Weights of a small GPT-style language model, trained from scratch on English Wikipedia.
Size: 12 layers, width 256, 2 heads of 128, MLP 704 SwiGLU.
Architecture: RMSNorm before each block, rotary positions, no biases in attention or MLP, tied embeddings.
Each number is 500 + 40 x the weight over its row's rms, rounded and kept within 0 to 999. Layers, rows and columns count from 0. Numbers have three digits each. The size before them is the row's rms in percent of the matrix's.

# up: layer 6 MLP up, 704x256, rms 0.149, rows 207-273, columns 192-255
# down: layer 6 MLP down (transposed), 704x256, rms 0.135, rows 207-273, columns 192-255
# gate: layer 6 MLP gate, 704x256, rms 0.146, rows 208-273, columns 192-255
up207 106:472420449521456504467495474425511581504537507513501481486479526571538454477436392449503548441476468519475510461515423539494498530571533562504422500521540542559455533462431529477530516546517569
down207 093:500521498414535484532512426522484503496463500478598599454461552533541498459490469472460465466471495508514481544444504453487608478509508522526477442473525462506520498500508532491546513527493427
gate208 103:423483467484454433543435454519469492478443551528476567495549598499508443479480491481537417482576515509482483480528512503493480495544475473521464496422483536504512480407423525454502547509503413
up208 100:490485520502480508445506482476481559482511533478533510542555528509582536462538490528458560451501430509379433521545490487453476546465528479474524588476529560489501474467428497533573550486440519
down208 099:526503510541437476471540482554488515526494520569456522501549528451545460569467421421492572490464552502455479497487526577567519558529492487527510491469521590534531496495515509467522561520518482
gate209 091:560569523495490530608505508482432509504531470562611501475472444495556482522508555492506523559502457510474477559520547522552489512401480523481441604462524573480482553474437457457453497521474558
up209 091:506523455528459556577492458478445608519519507550463528483552481504451527462449554426595432540534485480512534531456509486538546463459517526542508501499528489486458473491476543539522585426502501
down209 095:486588445527454454492492526557515505504525471514477446495517539470493534490482420469455471511488491500557455435469461483478518481456480469479527428524571511409423459421449502452498435475480490
gate210 107:570479476466471486475517562413516494497568552491476486511509536499565503453453504627479555541495459452482424447491477547503543466451485495456519471450440446527490464384454482553490526585508579
up210 104:469580467514545441464442460497481534495484453490484516449498521464480526490464523451492461448494407490501571596473471455456554486448466512516573482420493617533532583514490474530590476482465455
down210 108:523498553478498511514506521511459485539483483483473444482492502494455512610548522475541547536583535486448539585493500510540508454481559518532491598530552499513484555412452465421512471555437532
gate211 103:550512516464534573537541472521505526503507500588476591421549469527490548506526478542526533499491470538491559453496458514575500547555554471450480561560480474478511551519433535481453489468485430
up211 104:484546463442536520467504512478546470525468451628539542503527502505493518521503483470518537480499497464461545546505533447501454525454508526491514555463488588483515514579486554555486446513483539
down211 098:575457567558487508489479513514522485450537450447480529538441495463467462528494465531474427531438527514475432504507492517490506442546483572493558540474467531505502439471458509548484467517486512
gate212 098:459512504499516452424470517500510509441463464455522518463525601501529495484501527525479520523462501462471551533527497509533542489491472483373457510443426597445499576514570554561490556487477474
up212 106:498466457485533481477481526445509559484486498529560520442502515536482540508550473531531560526531625485496493479530496493529490517540489489406467471477529525461475523483533494514448519485534476
down212 103:531524532467519456524526522542476469483467483516532467451477525511516497550469528599560518564531543438479430482528501519435528514401471626397465466504471509550548450443498583471476437515544507
gate213 094:562514552495497474591522529480468479516463545498485528563539494505486562519426456493484542577472480484513504534547433525443584439541483495524456517513440498522517550433538490502550500542461498
up213 095:468541517493498514514434533475494515462561478527490454481519466486447468486491563452512514586579407482454469434438462465550566534477525459505503503540458531551546510499528484485456555513559462
down213 099:426473529467485459546400455496501450425555550488502566466437508559462519515478537516560469572495511435476466471446587580541521519475444490522489473471487460442543426544468494537519510491519474
gate214 104:520488482466390429486509449526520495565473494438489479426574528489464480491494573452520482528461482464574482487512496483536413423525528415515494584496502482442481531485573537556489489504564487
up214 104:539490390495407451475492460475560538530455516509514494476510442497489439519483463471547476507517504463457530519501494460482495470558421466490556436494555495533484539512437500573585540525507485
down214 105:549448485419449479463473482577463518464554485480475506525505427550543451425501492505420526497507499528491485497456518441520468485487548492485485505547511483430446498515436541484492525526518484
gate215 101:512524511498525469529506472449501523492552508514545497517513547494476451574508525483487572578483438522499490583488457463559492468522454485450459479536556544404495539524533533476526455456595485
up215 097:464516472564479471418445459503476463570578463472537522542516546475481583508527508480449550535554537460460490535509416525505473436501467514501536474467454517415441476496496504450492495464537486
down215 103:541506546495418451504553522492520461533472515528482537520524534527564485501493500524440477538503451479477532491541532435570501466471486469486466465526543483460543571544565490516537399450527504
gate216 093:523535504526555541581544513429481486461481489532461536527518505502557520557485525526518492507525527447573469443498554483475469491592530550441519496488525498495436444497476610460480434508531530
up216 092:459542459450526496532487474492474499568526460549502502456488544556453503557493445441493569416603519529490486596485493408535468512537487482528474551519472430444475519575527451495513455467522472
down216 096:528469489499471518482524450539523487578498471505461510448441497500500465483494515533475423550453499500449432492518473425539482502503458527513429516413438553486511463531487545455491533542440479
gate217 104:436495459491501538523525578507524576439488520460524479567489517474505403485535474465500520541415503447456469525495471417510517464504493414431504444558474501545469538456509530485487538528535606
up217 105:545452524499511496477486514488512452500488536424481471465455511532487653470443445534478482509547439530512526430512526475450470475451467555507510489488397499520485457541526514499431458450508503
down217 103:492514483500469470579559497525493486551523571457581534416482495613494485442508475404458513527564566476480542488480548504445479450579494522514477436459468485464468516469496509466432476471533473
gate218 090:568479434464474512490501526509532526534529505527537521519490493480487459484466489403481479600476429494477501495503488528496475432506497522492439496495529538456496512473490564510479493456495458
up218 092:464558438504530442470577500522481534506537454496519535425465506578476521478507481477548543439443522476513455472458566487512499525484516500573551523503560477495594532538481529542525446493561531
down218 101:550542547491535493517497481485460522548492478486484500486571560452514529503483494504548539423493483414463548526465579498497541543484456600545483498443522513535564586542518461495537419539515479
gate219 104:486471488493459474534483480519518492472492537518499564493585489546527497535539527439449579569489482439456516457522491463490547546498506478537536509411459429504498571462500461485490488497560519
up219 104:456513502556523565478485428533443416498493521603537501493447512491499449486523460412464520444506536503506511482484485530460493484478490503482493464504443521384491541496463453532512436450560568
down219 097:469406409455437559476469494528507454436537419531437541566459455489468536564515493488434534572475508547446432471546406426490492540492500572525503444510511523524517509506483496485524549442493557
gate220 109:512521469478505442426453445443536527455457506516496530503550457451534464455507487490397440506554510481544447487504512506532521514554461511464448448412576516466516520445543452500471552469569536
up220 110:456501478434501515501420481574532524455553487566503529495487453490503460524527481448446484507519496552456540501424480530551526498501472519518537514526469429470533509532513519611509526488508443
down220 109:553442443500513490493501400439527508510520482519453591501540493539535487553575449489434472435596444572432513490542486575527489472537521485476476548452525516520520493511491528481471579527527501
gate221 108:536388586572471472539499520485553581492496486543534539567479507481443526516486524388530574551487471474520506465501511478546451446503463498492535423422485457518533550511482481475527572494484446
up221 102:450524497598536544547537475446499538580482486537454488547509530543506454472500469503436455484613533461474537497515482433498534497547482516510472583513523484458522443572477488528462507525553441
down221 099:514419585556483436524539500463483497465473485511549501514512454514463507515527533474512483448416479450555462534489341522592454466530503485509510425500485541485493506409529461500511496518446515
gate222 105:494535561510494519404490541512542530481423454487527515474457405534404581530456486463554475458494483492474535475514505476524441490497512513501480480470467512466511440458471516627511461552444493
up222 105:469465526504446528525477483504462529531461487455511621495483475549504554499505539530481536478440504532459547473515468484471441540533567584546529483508465556502477508552488458469498482538570488
down222 108:536428507473455527555534525471546462456458534466474510550560509427505552534500581550477523541448426474580477444468487507402501484534473523457521491462418498483571460531451471439453482502541458
gate223 097:476523432442556476552525620528475510518476513478529441582524509505528467521525523399502578497555547557484538529545453536502515439546526520497534502507405488485475524573524478483538502560469501
up223 092:506473483572471543532566519449566488516577491428438488480519464527522439496449501519447526632433448482500499535485536530479516546482453470496452524492560454490468455507449442442500464516492458
down223 081:515493474531517553468523470530558479467532478451411527466530488551509532540538527523457372471482512463464459500358473566441450511521520514515485499505469495480536449487470502509507513506531486
gate224 103:537438526534455489513515494490402497530459545466504418568519436511474438535450543472533523526525467494515497545539500474445501588420437487545530461490543514506508507552487521533535514478460535
up224 105:513529486551462543454526456531532579452480489495442443435530466539441543532535563575512506514458516504566513551456525504496596470534488559501497500522591520484495462501493577462510476490477516
down224 104:502447530512493453490542494456460617494508585456506579480512458524575585501377533493497539532527563506520451501558476567470511514468538572541470515505524515538549476474502506516472485521481506
gate225 117:509499495416499507527488474516489500478485386482524473543517503508516541486483419460476584480500421528448486524534443558572570440487417492488486513526457499465540488442475526542486526460461543
up225 120:533540479457459452486515521544496578481517475527503470569493503492424474534477521497571569439441449472418523440535529467466482492511500522489510453439506508519482568497539492416469529561541481
down225 097:494545514442513471587544540483370569551467564582490470460460553525505449447496500516538476487481554436517531433497657481440500525469492508532473438502486522509478521499477493534481446442490472
gate226 089:520564535499396475439516526481450547524499491527478425530500454445510529494464508531489486497560550538482486503534445451490484497499608479559530572511487519559497468481485566508481533477480502
up226 095:483542450540542451515499524487464530480495532572538525478467551487479474489495519478397555480558419493476510479451511504575483544444502482521489512508548478432456466508566532541450414445450418
down226 097:499574430528516496471460466533485501492520532493556483466483505590474445456495448485537515550512459475540474441498521477574485491498478460443485502463431483481552477589508525443506496489457486
gate227 100:489471488485475521516472547534422493492492529487526505455538507470553597563455511513524471534476461438486473556510464514416493492477580512480530530466494456564532454587526492522493470535579508
up227 103:597523505448496554526484493427512442486445507448546497524501478506471564425467505527536488527570520492511540514508460512497503494442517475494483506553448514476571511533520422490517487504599453
down227 100:467503484524448504529468516501496451433463480474501474448465547478484392476512543454517511520488486541505436479601566426520472510476518502489479450535484547496496425503466563449515552523478492
gate228 115:528528502543486499554525500447549523495534483610527458566459524433503527460514494489554513404490462540501438462532475458477479490491494531466503527522428452545461501480601454502513562527561497
up228 128:475547533493534486462495537503470490507500462571504555501496544447596409455516506467493514473543518521560476504534493468498471499519581486463462478472511515485472428495560465503524502511460505
down228 090:539491481446570568459587464531417484496547491508530465448537534488445570514468510488453505476531588537532537464463484498493532462478471502505481402479487561493439513526477469516450513488491461
gate229 085:544482527518494536523438500530499549456500556534516527475446469481457527483550599497464475541507526491472510503540473474498497474496431557411561551486446519481461518519520568459535514478449538
up229 087:489481468476563508518455503513463540416424518445483490426498489471483497503507502493530502466565515520524484490512501516550523487518440558464522517543515489511478460497444559484444403535492591
down229 096:549526525530520501437455568538473477598589527539505495464498464513518518520492517557551508497538480506477457490485509548477438555480508504458517492480451508531430555487527485451493443550463499
gate230 106:538473514539515486507482425533519472503506497539455493557553439480444506475501504478460503514512497493547502520523487442490515474482453506466408456481588525469474478480476539476560493488505620
up230 101:601502547585457457516540466528536494484454458471489490514530436442492495509477519515534550499467500434531531526431500493537497487510447477420550488571469454574489490502483509543475406421479447
down230 102:388532483539481519404493562536509535544510534494484474479531413498495525505528495517566521476532582510524554572510455407583473516560472498464495507488509450513532489429446496547495539531508458
gate231 096:504528491518414506542552448505524466466470479570487562602408468473498457482494469473456508472498472472558504485480487448471509445513560561451484503512444549419473511542492502489582476486541501
up231 100:465451575496494453496566587536540509477464480454544563417491494496485499499521546483423505451553524563496489532481508451559461492473496443554572497459479523496581517486495559546527504515535594
down231 101:456546532485547533491555497563531515456454506572530531454566579512513532528484489537498466506552550498462419517440532503505503530476430524467558383411515491446458465465608473492512447501516500
gate232 114:473472436456494461515482476488514489458509568542429503442460485536503537507494464578456493486487550484503526520576517448478513460517435436495491469526514409465498527489493552497504500559459528
up232 105:558434481542448512569458505513523511484516549488461470483496497535452464534512474479472530482547569558528454502493558501596551531530523473516483517519497494505530481457513558518471520482467531
down232 100:433470518565475500511470486509430496526588585435425552588558534489500456564509545528459496583546482446522469543460460497403494510530488463515539517445555478472502449548493488462450497542478503
gate233 106:543513545537537576489539504538471542485519447507557492528447459518498452506524534500502633429490467498440559484505426523570446435468559481520465450469432461469502520503504510514423606509447519
up233 111:495558474479443523532532371476491473561577431486475540507413474500493516610477564513436503548502462483511455473534487485469520515463474479488470456434500485494490481536458466477483580523470485
down233 102:508508553464537458520575497413480510480464549510501526507426534466548445563507493549405475515562524509494471469554441588549432551510442479531492454513462523453478546404566536435553534419490498
gate234 102:523461575452537509413509467485491462556544447462500493465507446489429501547456567495481502536480477412490501501498473466466434437442513501473484541500555510553515549546468511536474516515500539
up234 109:486459539498512461473466499555526548556444450492510457481514559474452545516513526540465474527532594426477491502490466455393555465484512495463606449422441443435452491526484534477516531455517510
down234 098:512469486510463470470480539484556512441522465476420486472486482517505529485516513463479520555500496462465473486499403520516468536517574527493543544464594435491514521452478509502535437560464477
gate235 096:533498474458442498529493450506508420533455508541444481485584473421470511526477523555517509478487537498502485501491435512484542474497426453513512622522489515475496451479434520448457460420536520
up235 101:416419516473461480504510523553588471473499433543507550450508481470496468464541507505507491543529464508539558560480499439507523489399450460480461447527520514438496461523526518508553429512468474
down235 103:536505500461539504457516492478503495507509527502529566444509481489518498583481530494509510451528486521539476499569556535444477461471567472450483524536506537547434556479520446559494484535550532
gate236 106:529400489554521536453590510538525484493499587478500522460498479511426460476534525519508441550407513425422493478543495500454420534452472568507475470498545511468500491416513549525527503491492520
up236 101:512483422538497479531426491488502545458509517514514475547442489481533478575481482574519536512492439458514439492460537464532584514511439439542457512553476469475530490550490553503518504480511497
down236 099:501489505506491486453502500448542445558436528478486460545541548454486417504525474479468537492467468472532521503507550541473524501577509530460473526480456544475484479554515497533537501555534451
gate237 109:464419456536499571494548504392496532424471517505488471467511525507526411438538459519459514572509513465503446404530459482469480503497483471489503464483464478484475518479457478506478500513589569
up237 099:528513520527561484557508471462468529532446478542505396440428460524473481490595505507471452512423478477437522531471483514489525529486530554462468486523472455461464443509491503503550512568508463
down237 095:459503552481511448509542392573545492480438467498596550518453591524488562498510516567500568505594557519519565524470527541492466463507525446514536494421490545491514579458473518565454513468540529
gate238 105:560487451484479536464566535493496505451507473476436490520526476535597483391525538494523507458496480532510477500517500527510413484516527517553516451564461523504504512442513497485478507549467576
up238 108:563528525521625453447501568520484516498541487459470495491450550482509441516520471504483471428500500537473544527525453585506431501482471546537508518533607498533489515540495478471544536542472487
down238 104:517518510564511462468517488458460547512510552530487523494513598612560521460528465561457398527509445466489485449541510494500586577492462464493501606544457554511538446498501510553500555454505487
gate239 102:462511521414476556520496504478492533469531479509484449587480526481453496466530459578492463484469492514547570540553496516554548424445473547497504482539544548441542504503471534451489527488493518
up239 104:592521471509529494509472546460492542450479558404485520482486474447486478505404458446481489413458475538577500537492518470538397542529508542520542490489424519543535507500470470473506510504489472
down239 101:493461487523569477461408471503516491511493514509462546562466550496524465544469421601549565454479445524499567479508570493537485563531523585532455481549560528511516479407459532581503470518499555
gate240 103:584476486513501476484522464478505458532543482523451442553479468532462515518560466438490542524474514524536491474570476474508531466527495530465451516559506483562549522499532525527480510525445567
up240 101:495542501457451406534527483519458498502410536461505567521469548490520497471423513490450477443551486468549513539495532482463542520527557437525470456544479508470482553489501557503537488462498477
down240 105:454536478541517517574462458551439545541518479453578548457469487481540558451534517525471468454553518562490509460496503550513515413481511459562481475432543471479493546507480479490519553475494549
gate241 091:515518461540476479481625459495520537499429477464440477505498418466504482550473465549433399513517469474469514420556542539555470487558482510583505473556475490490467465521502475528515443507479528
up241 092:454524536489556382494538518499495537528446516483437571498476515478563527480567430501544486475474518467517450515518536527475461516456546498475433538468515509501418543507479460531554533477507465
down241 099:492514461510557499547469529597534468510537398517518435484449459517431552496528506554460504440476450475596510487479550479437486518554512531496477507522518565611486447507462602508491520532510445
gate242 095:504463530507487461457514453514494533398441449565463378462543510491562393437487409503474447558491510423510456539479470454437589464479511458440604552460515517493474484503545498508519564510441469
up242 096:439507486559548501485509595478431395540466487512506500643470594577568504465524467573484514476529489568542550502513543488535463570493507498509392496503520556490514479490520463460473493439461471
down242 100:520521503543516513514487537493503480514590495510531522528548486506461550480518464540530428510495501570494467475474479519503471476521498467417480544512451491497488525499479418499499562562584525
gate243 106:536455507522530415569447427491563461510513482528477506477477498479533484489520466549556568468467517538548521476571519500524488483376476536509562481519440504477503481422490465531515528526410433
up243 106:491537494551484534494472460525467537602509523480541511451420494511568492510486517451486453518494501516493468478457539479526559483550412589567456458520454469518485430488537552477465417523456520
down243 107:512532484515586513454457486524463540517484589482539468398548565496545539500536533481535570550530459517563481504513510482460522500536485486480434525447496443576476492515492493509482474523542512
gate244 110:443497460466480456536533484385535452484487531504448475492481454518537459512552510522501525473512577447523503471567520510479539484391531510445522478522465413505478528420538543427529541456554560
up244 107:504533498516468459517476502468472445458449500481452413473470465563535564463492472482398536518506534509510580554547537484542467531461533534513500489540470450497464517541510514393473485547472556
down244 094:522483547494548461540496459508478466494522496480522544539506563554512532485427453481522553508480482498518633534395553536525494526469494493552541463439483498515492573450518539491487555455474552
gate245 102:484446462551457501510548486505487472472501549463588443433544432458482486531512476441457502501437461469464517444567481482498529514468486468469461561497633453468563557434497546449451509473529539
up245 103:434501485441519557435500480518530515496477452579541565583540456483514443481449524498576469491436465523543452508498484458509458457475556537476543607450534493537545538552469466507564546460489483
down245 099:497500502446451527529450476511564440584507521474525451506523453479548469451537453445505445455442559466486412517508461489459436508488541511468609550577524494521519454516498459559470503455488504
gate246 104:426505562497595452553608505458549450545453476483514588499510463465498495452436500483498483541416515465447505514467447582539459503412551521504503437535540501434513484458535504511524478505548488
up246 104:497484537545429525507553493491559558527607447448457470494535542457568512498551505551481463450531515536497479479567554491541515517485469468448611515529488505462480538496533462462493469575495534
down246 094:480462458517532597521522537432580473473502434470490519451486502486456476481475468508460521536455478480549529503529438485544528571440485492492515557484548531477473475496430550521480526453525495
gate247 094:484531590465493552490478428461494508480491554394422490531425493479542489498514511427545538495526481491479536517481525522499482528451418546479402509515514454503463448493480465492509504488566477
up247 087:537446477561537494448551470495521428519460456583504539485426521569542451540561550526456578467427477505410504502500478506508567485521485467549480551440520504524491396531540537538518526506514481
down247 098:531522474527492524578535530509429523544509492475514521562514529515504522529499554560466431499500550513495576483574552520542473520485488491465492463438538484488541384544507498572467462485557540
gate248 102:514462486507542485541423515478512585431513508516586520483542476540490437496458557472528541474412518528461492527520501440487488487483463488497524499492476488557459523486513513508500536560459520
up248 109:485515480472525507497507505522558474520514482508447491488541511531470507486517462454519481496442498607600465562567467549428516403542492480546513534519439445462583413459561535578546472441473563
down248 101:481471549472511491502514527384503531499477469557473548515515488478530435461530571421450463459494546442450489558555425545532464540583490424475443506525469540422550540465491511523451494505491497
gate249 099:480517502418525515525530500521497503547506482489498524529519475457603482486457510409522553449535548548452532490475392509496477465504484513479515552474519483529392531539501546483530457450538492
up249 098:405480469520491459483486523496408489597467569456486481556495457498422516459519527434511486491519550526533590496488433456481486455472451462520553451531501489459517469477517485385517489502551445
down249 089:580514484500501448519465528514491453562485443426447452426492425441517450500532505433510478516486500508557519492459511533563431484538507523421577587532478445483531458474502497564524544493531530
gate250 087:557456469514511499483538484562464442501588474612500518445411534508481468434516544480532544561493533553500514497529439478476407490499477518445536445500455508487473539505471561537525488474484544
up250 091:406506489603480470548528514482494487457453524430471508527491504467570468561496524449536519451471481492475474510503490467460516517499469464440534537511445614507533481548480434561411468531548509
down250 097:466513486514528437488474531523499591502481469535512495466506503451445500432550541469530486435458547524540567471461533466519518531537456486517522478517497513488500438494512523430435500464518523
gate251 094:493549477479503495518534563471513427414500480551504514532447513578434484570539481435456476514437469483513454499551465544478526451453529585513506469562514522470492502507496484612488463518468527
up251 098:501500537506489534464504503492468506453454561547488552513550513494495546584570504467442467500392516423492508484520503592446536442475575472566510553547444508468454554452536501558451469479469526
down251 106:441509500496526466470461438587509570506520500516582460444488504577460484493498507556470530467476527476455464450460504503476542460542507427484489485528454514419444546479562523535478531487563478
gate252 104:480459542432432530491508498427511524493489461426540484523552445460530456411506482490471533508521441495536514434532476487495477517543485486467515550505471503561450485501464537537496489520431474
up252 108:545563486509549492475453518464511439528463578534487480609519497516550455508493537431459505413518447526493491535515481524481503472474528561455525467506464499445597469420561419476504510516498484
down252 110:510448472406499553564494503467498441508559505566527480552518433445506538492446498456517472508492508526538431467524493491493526462539495497454506490530541486511545485494507508489474536440508543
gate253 107:501504523491510508547519466508444487479449482463561491512562542496482506554513482505490452418471524485445564501500505501459549438512521536468497499534524467491424559526523493441483446488549536
up253 104:533446487547548477460508553455520489500439461453444465548521496510519457525511500575523542508597514475468445520476485463557590470532475441455533480529476445462505467481478514427522543545533495
down253 100:480421504518520588482429522467516491523548497491442415510572431469521414499602532508507485460553456536492487534489511478530498524510484508486553596528559495425466550512570503493540597452499484
gate254 096:453483528488554484498475500558449487456416522470547512467530516500548568589472469515467439471508543479498497530519476451510450577571529570455522464458460511506470498529474515520466505533453487
up254 101:473499479511591521542511469483567496469536492424490495438476476503511508508472549543530473527574479429547432518519491444423551492492402458473517521573540521449488440481523473467480485476448516
down254 096:524446544524511478476453514477505448493438462510486539526481515513464457464488493514435485521435481526506510544490598541502538452540510516456448483506535455529509506494491554561488430512552479
gate255 110:448483528531487561485566486529483520515521499546500569435512488473460521528525452495529580491490470473492456506525441437416491457556522465445478516493479466496469542470517528525489461535537525
up255 110:428506500426478486473503551515509461505445520518485501493527529541531454551448574527485458536530544489486497468527478476554460571526509526476448481469541507535528474533449407569589567446552447
down255 108:478478416496553523439509435523467436494467529516512545491449540456470490473501455483486480482529547515522491449478544486430471484508508433509507431454501502460538490519514479515491544540502494
gate256 099:428486568476453497506477504538483485599497429467466490531486510476459438543469549472468498489466536519498548498504549513504505532447531610532447485415544490513458473581523446450422582496504464
up256 105:481483504477538523535523554473502498508517469501514544554457518481530493498469511465510507505480557545513509465499494432580520533490515430518482453488511505433504543542482471464500537465403554
down256 099:408498472549519572521515503475512478515517497517490487484501554460507438495569522534554524479515431506538488513555515446502519469502455459534506598497530508464505442485429441503524494515461502
gate257 107:479459506531564576452436550532464532447419542506484517489524421575548585487490493422518455537527528590507505525524497530519480471579428508542504526511493505496546548493527535402541518417539569
up257 102:489509489519469504501499545499514519515473482488544546528541505455379554486467494499566495385482489419475493470495583588557471458510529509579559468471547539522476506453564513552494545469465446
down257 103:552430528488465565430532500399484548440510466476565526503541448425455454504459491526433469487539473474480508461585441464508497487535455512487483515468522507535507575496506507387463436478496452
gate258 102:483497484485494502498518543484531539430507470528464465483507499488495428522465488458531486474518514515537522420498504508520521509501502473504436490530485507490548528474562490452524473509509481
up258 100:522494467553469454485447491508502540457534591444483539515558499534583576541466562479568498509473455539504462512479515499535520516528529509553528466454506462509534520490524496504464518421509386
down258 098:472562567541525483540554435477525496530497491542592535470543458547545505442481434438490522459459482448470539452460588517483480522549493456470451517450498505456499474507458510501477577485451524
gate259 099:517489492483468507375570444474501542521436520454456476462494498486489474456465527463522511453514568492525448558547499474543501502469441479555519492566477442474480524453447540527481508469533540
up259 099:511505449506520519444490457519525530463473466550525524548416468565447489419508508527511563461439451491462485481443425508496502469539471451465507474490530411484444516469581486512466550442589477
down259 099:519446508506534537526457508461524474407551503500458544477545467460442536457538595454547551441517508461553525512509498480479505501543475488538414542509496436478396451558483514396466538519463541
gate260 103:490487507466511467458426512474501475446522467526505537551492443531595478521504367451461493469514521517546539476438471424474507515493461505517430500563526477570420507481474472565465501410546564
up260 106:562510519469489512541514515517529537446499549526433484462542473553479490518585440478489603476510451535536519504442489516528457493483515485443515405412449515534489524466496467496531434565520556
down260 097:432515482466528481516511446539458514537503579473495541516521547452584568489472428518557510528427530459496456453569549495404493595516510486555481415443469476413473523447547506460545473514475457
gate261 107:540475500457499488498514522513514589596465550446519438536521445519520521496568534553445535512504572492514495450501524491425551573449560487441518474522456480501497503445529456473547507474543488
up261 110:519485502484428565476566551488389564439481543507461505516494511529423411516507554514448489479487483521475528505495461561514511488502470512498540493471456530482523486524490493528502502549536537
down261 105:507534477556432536447522434464491493474525507540537612495500502539485476575548494508473546474440546479495533431528533527462468493438506499544488509535524493489526517542522479526487571476540522
gate262 100:526487416531520534476580527533504461447523487436566495523504524566525538528534475479483519453489523539465538502500497484522524543509493492554553461464561446509564470500491526494588542483503500
up262 097:468516550457561498549515522530539476548523514466494563544588547494499462580495475516445508478503531451556488445492570470502553500543531481368497503430562526552538483498444534483570461476507520
down262 098:514561536397531455444495488543494541601530545506471586500552499418423501515473521506530496490446490471542555475475530478483475465504494457473480568501437490554437579501514489487483491489507541
gate263 087:500477512501514480516454541480491427471470497506484477513523406441509453466502552424522528549515492482542442469487500528509504499454508499522585484450468431566490408458511489397477402480525601
up263 094:466528514465528483531481434464480529524534538501461496474513475508518475513547579464512535570507519499503509509417514461458540483508487480555512499475550496547555448518551576486471485522501497
down263 095:553513472565447472447542530434520509507547434516406546506522483451469507470403480482448523444525502534547500500553478540511512515491488505498475503513525568450513516446488488526522493494499466
gate264 119:497545518500547480454506566500519485538471516526473497572563502510493534550497509431565496426485507547537449390565527492573503477588494580530571486505542496548524495503510480509511554481546529
up264 117:585534492483512445436522486554535479457522529487500522585480450467529508491537546529501466421544511556508447533486540468563512507543455492387468576518553552478543507478466521486468493537487529
down264 106:521465502499502506521507511566555525502582530508470566535458458496500513498500375573468498436467515488499560453548543488465454574506415575543593449487461495551537487505525503507509506501508568
gate265 102:525502479450475501451513451529491522513556541506519541530450440464546505487513488515456481443406541475442530587530451455493510441486511514522484551486449566448482473513525569482535528502454533
up265 098:593531456519496535507411523479470525515456480496446449482501537473543504514521466510541538489556479525445533463438518519507543529466543590478456538562494510474483455425607511554551555491507477
down265 101:507538505551450451527520554396391444404514502490492489470486524495486505459459609543497371509557454439474551462552553502455545510499501460488510514472397496507469533542473507503450495524518476
gate266 095:490540521419479539456520457486489535578452497484433499627441483487488473495477498488547487505504535548562522483454516509464490484559614467479556476509451475488567459497528490506484514476546544
up266 096:470530508524501560549476467523544452552446434473511562510499551484491499480532483487573482499481512510546519523504512477467455470497536530541522540558438458444500494490446514533513493527543580
down266 098:528462503452573503444487540509502572530452437479581440462487586496500522486442485472479552496522471536533567449463582550519502521573579528508521492564539485514575550480503449483498499616479558
gate267 096:515521421495419476550506572502579500487499503507555510489561519408438559497459508515479572588502500418512565521555486517502469494478464448533472523476462488506503495468526588543435541425516480
up267 101:503482441447472454492479494398560479507485500482476453383501473513538465495493500518513518481540566512528496546524551532480481470526494517467555427443383495536475483512488554424485484449488563
down267 092:507500436493458500506491521539522484521577512539512448517492455499508557421496482525471496472530533558533490599618484499439458540467478520466514464552528495507508476496481539490540493571546499
gate268 103:526451523452499472444516462489492525474431450580495428478533439471465473468468483513543423512452457465525598478523493433476503478488521484463481475520544421528449444512499475537476437496478535
up268 098:543452508498449508498429470590481451540571501486522616420429504526478496474513482512440447490501483512468539527510460536450426555501484433498569481505489521512565501445507505479485514472394525
down268 102:583478465595473392556469500507462434490480465489570533522484491424503562504467586497467431464517527565564512508472534478406499444496474478552516507443501467423499483530549454560494456530530494
gate269 102:523540482478498483567601499477504474514510533551458497529451519476541472587556552561543515518555448498425464470538544490532514503508490484540512486502506520435552522545490604544466512495465545
up269 104:480520543505550513530503489541487524473535489550502442514459522545463469484494544487495526534573507525488580481598518518481534532505530511526389500512474494536467474494458490479450459514475500
down269 104:492447530475459530548452461476451508507506465479538556539548525514575442478510468557436542479558493439489465467458461437576496499500500551507524488452493483423459554552494509518463568514536551
gate270 094:515512537547416550487507471489470462506464579488499511527486489499466438554493553530423482460493440535470481431519496534462510437459496484545523483495485479549589591483570506423545522479548494
up270 098:426487497504498460473528449554462507507518517513544567428509387512469512463545542481538514450524538527533430510462475444518468523541452522516558498522523498544515547559427407545478556488463460
down270 100:471495468526524467478547478531401437550466515463528475537467499476577476495567525455528463415518561491481518541604432418517487537450514505496542492497447517486424487504486494490469517473549529
gate271 093:511477512433514571469509499528502505510489443414433529484492453553480476491521463523451527562521525525486512428488506474544486524513562488508479513549552652540501538469471544537563478416496554
up271 083:498539500462446451507511522455490491539475512528479561459474499524482497522510419490472477484570503549508415488502471452534536492514515488521469491525553490543478565482474505524542517546479427
down271 094:482504492523464514465441487570456542507515570572529438517431559451547512533524547596542533480530486440569565540457577466516438508515536463445499559524523506394468495538549552450544505496470518
gate272 089:509532500534545518507492459584551458507517538516636468523513548519420502523498546444504419486497504521567485473602488508477553492451460488468451444470510477471435508517506452489539435467493461
up272 093:497485538544498481525515483443431496513514513529571458509526437466503429521557490472535501510517547530456493566475536462430458466440527485516473526529474525516464472391539470569428561495410534
down272 095:538551496445550493460547511577492426510513462467484485523456528482545497540487527503476548506533507486544512498495514468542541452511471515555514562468613509484461515459494499546506534523524540
gate273 098:517472600549423520515494571462490499563446515466496475502526496478516531446591551515515515502456464460496501548576495515553418542462548550453529500551472486507483490455515535533461554485554417
up273 099:512516572447471468527530465541468447547454487556488547445477546431512531511515513556541404535514523446546424512480551482473495550483495507457453538507600496448544437395512587478547564439503478
down273 095:466582481458462488500527548520534469522441507514499417476515496536460527522485476526523486533493543483432558456557515529514469556470494506528511502596490540510526478465502512484443441491547532